{"extras": ["normalized values"], "learning_rate": 0.0121, "train_tokens": 166600000}
Each number is 500 + 50 x the weight over its row's rms, rounded and kept within 0 to 999. Layers, rows and columns count from 0. Numbers have three digits each. The size before them is the row's rms in percent of the matrix's.

# layer 3 MLP down, 256x1024, rms 0.0184, rows 215-236, columns 512-639
097:564448570456581424541563555492587537490543515518474549529482520495457550537518496586409392492528527475435449492462579522566484445521487525479459488454451489521449473518492527496550539461565494606418624436487489450486546493498500573433534426495501439448509572528342425519467437458564562430563558523527542510543463533506435486448526429522564428529544407520528607477521449375491383443440
100:481471521537545457548506473456522540486579488512503537434600446484497577506529526431596544522476465565549394516487528471453499468467469539457546570540541493434521558464474588380530500513539492444523561515579496462444467563464497457460554597499464542574499509563552498481500467451514583386466426529538535557618465570485589438570456460523539539544404531487463524540572530474428485577565
104:519379565447499450448405551479431494451544495430557536520480510535570467513389600470499458524500441513453560306503469390527491446461420474522475438511484528574418483460520494403433563507501495512594385589452495537584469464466529527519550530419419518538530633372465548468509513460502512395528446622486545482517555505498531450467506510538509461541515458492553516512517549517574508601557
094:533471423473470416558428507515461507599485499533507530418503486447525523428566603478657453466584482457506460526497434441493576523497480500435567566544479595450503462508537582581544476465501588437519473502429539483462523505469584488442567511488527477499555517412505501545474432509501556537526521475523508483375468507483552461436535499451512469545492426550517524601485478576533460516580
104:516422460564541541526447495475399503466481604531582594460546565473545496486491487550464560505512453480471498506483517476430445530504454344446438472563470509511523486512563507554501450484520543479475478503399551558488526489428534530549580520496512523477504413512448483494517532550495573557654467437513478513462581480507623515473511514488564509483536554399577468469527524521482566550575
107:551581615475427605474467495537487434443481576477541489497486522493477569476562468492566571515478535408557400574455501508394526501573477460467504405535524496546515423491528565398568486618579504491537525519498493443520560510408452523527518473477556506617594484440570549435526483461476523525508484509661536521502527463482488572531511480464554503508479441531496451486548574532515478520550
102:457439522453493559500402494474466518565476506437451482492556573469543430452484568458597520519566457517419491516547531467499509497545504443467530522490478536465547500463529472535481521509449467500513480447479493498568444496488388488523437627515547526514499558453533468531503480584498495551527436508533502495563487425489580555543546505498556569492457414515481467520410439505493460473593
102:446514489424482479447529497523457483540561483530456534520415498503529458435473507458508424481435476579556552618512519521478615531461529482509466467431537481447465472475537581534527466533572521530495444558451494585424536546527535569502522449485487502587481510479526453478499486521454502418570548506481551541456516592481536556373488499565492532530452534503495560468446502505357478467412
103:507589490528508543515421529509520462520455463473479532386482500378501388436424455422540485490498543528564481505516509371524524424504487533532466406433462520483529517449449612528524490526486487448446587600507538477411512512601552443516467476572491511532459553497429560549511464408477533539481412518474541404511499521499553512500510472496448518437529454491464489419502450444411496575503
103:488483595411474459532467524437453501447520414507492504465494480425456515482579531522485506423541479481405489401558460448528517571479517572575496560530477507583409553474424511517525493514484477530459667610504586476485489537438455473589413581477562508516514385540483548512526449418507547493486498427496621548548464433515438539489504550555484529547501453460522505529563496467508488462394
103:483490459448494507545501460463507477433484427449480503527425409531583522512495550610506557488453450516442437396549442552542497548504542553477552472504531526543516444530506527492537508552431576482573557490547522511498459558457468564395475433521466486469598490560474523449465522433506501536464470428572453526527515550496405511526503444478492495519512581455507474521556513508501488462456
102:507595580486538456498499582468534561473512513555557508494515405439531465483439567512550494542531529436486621509476520520562581440496540450440481401480497464445550440459502513474671487498429473475535551521568488513466487444425445514471545549594502499457488490471431451494471526484495494451525516509515520328515589588521652623628462506439508463488470537472515452558594493426515409578515
099:456514515520484460491463614457555475508493558438474445530503572501517506521443488533453450499446556503464505543518404528394526473497539497524395526480526457461435491448562465518495559551441576545515515537472516492554469588517545491500464531521475545517518479493550519516623538534438501455478491604485457471533433527509478512476530414608515450448481464419409522510542565480514496539432
099:463515536360548469514407522496465530516490474512521493518488518438500394497557539539521517433440505517516585482502430514582439605463490542479467421522555509524434472507569461531462505509483484490560499566449518545388503519604528485493466556534492540512512501568436474502496517449429452504503512542509414571484468499518497534369520453509493413400456482533518468540519563493389481436442
102:545511546513531540482420442446437545446501526463479444555483460493537496450498589502528451490534543445554565487532435554464473514529455439498395572447475508565565483590564407392542477588499473489544514582464507477474428617467469515495413506511442551549477449497461482436424496492535442522429445480513447494415499553513434465473470463465556451535519489446516512552490560492564526453552
103:558558533502481531522552507467539591469531500456548435451496362543467507545538582521553501440450503471611496549439469505469436527463557475535433565550516527590509413501560506543466526460525540488510519417565528504503486547546585515563420560501508543542535458464542450551477406594616471501522497513590461314648462480527444473522477452488434479515443449481521436582345573395509531525480
095:452553404455409558496493481507458576412441511562522626602534493486433571607534456394481529459428550502544474511457504463446499445606460484472486545513492695528521410470538480510599545485540521459482540436490475482483483473524506474475504493511499537528567507542511478466498527458491536599559444532486538613428468543560500636561511406489533510516455490507510486571547562571526493506464
102:529434551479519498450507419423423498539558583452491519465546507512564508453586554493410378498576510509512402438448504512557565553566515474504503523465486578560497515461464558518544592552512579542474590440512433446498564488503478435534524501455430484470528502474431501488527494535437570479530493593421490523470539489396424482536536497537498485519449448400452486523531410513493496451440
095:510568483479469434535421473507526503441537532570460524514529540470488476494541596494356431499453434514462496565495438491557441540565449464450516476547482483503465477537473439488487538548490533522581426493512461472492489478403453451452509500455421460503536545550527449554433546503489479450532526507466491499457524533508539543468533419539472499543487421513495478488475484514504516519481
100:537437528476518571523551518534484416418570526558494497433527453493505519548441344432493559497496495486554598495488476536512498555600447534474539496566459517504435437553515477507546484458518525459424542478560477460450478480533595506391544549491544468513478551518457597453469464469472538592478491555436516464513537517490460528533579474501431544519480538471443529501559438463497484481520
102:630443434505539576453512403444577559550502466475513529417448522575458543587474565473409400457521425539534490454474453487617602496430524592491426496587458552557526477566447508477645547583619513520491541538498504569465435550473489517439513468433539526531523552570601526515460544513466470450519538504500533353456442544557497444468421468510424673389491445557435437511377436486439505451457
095:518382520470489422499434509515558511561505499500601406433523543480541501484449596552477414550606523466428439504433518450481487478541476474592387578526554539474468574543621394580538453553550465553430499473448476461559557537496560462502517574563496487450501482486486423528463642504458428541516466586516549498539513483545514541529496414469448524410509552549437493507510543429536487547567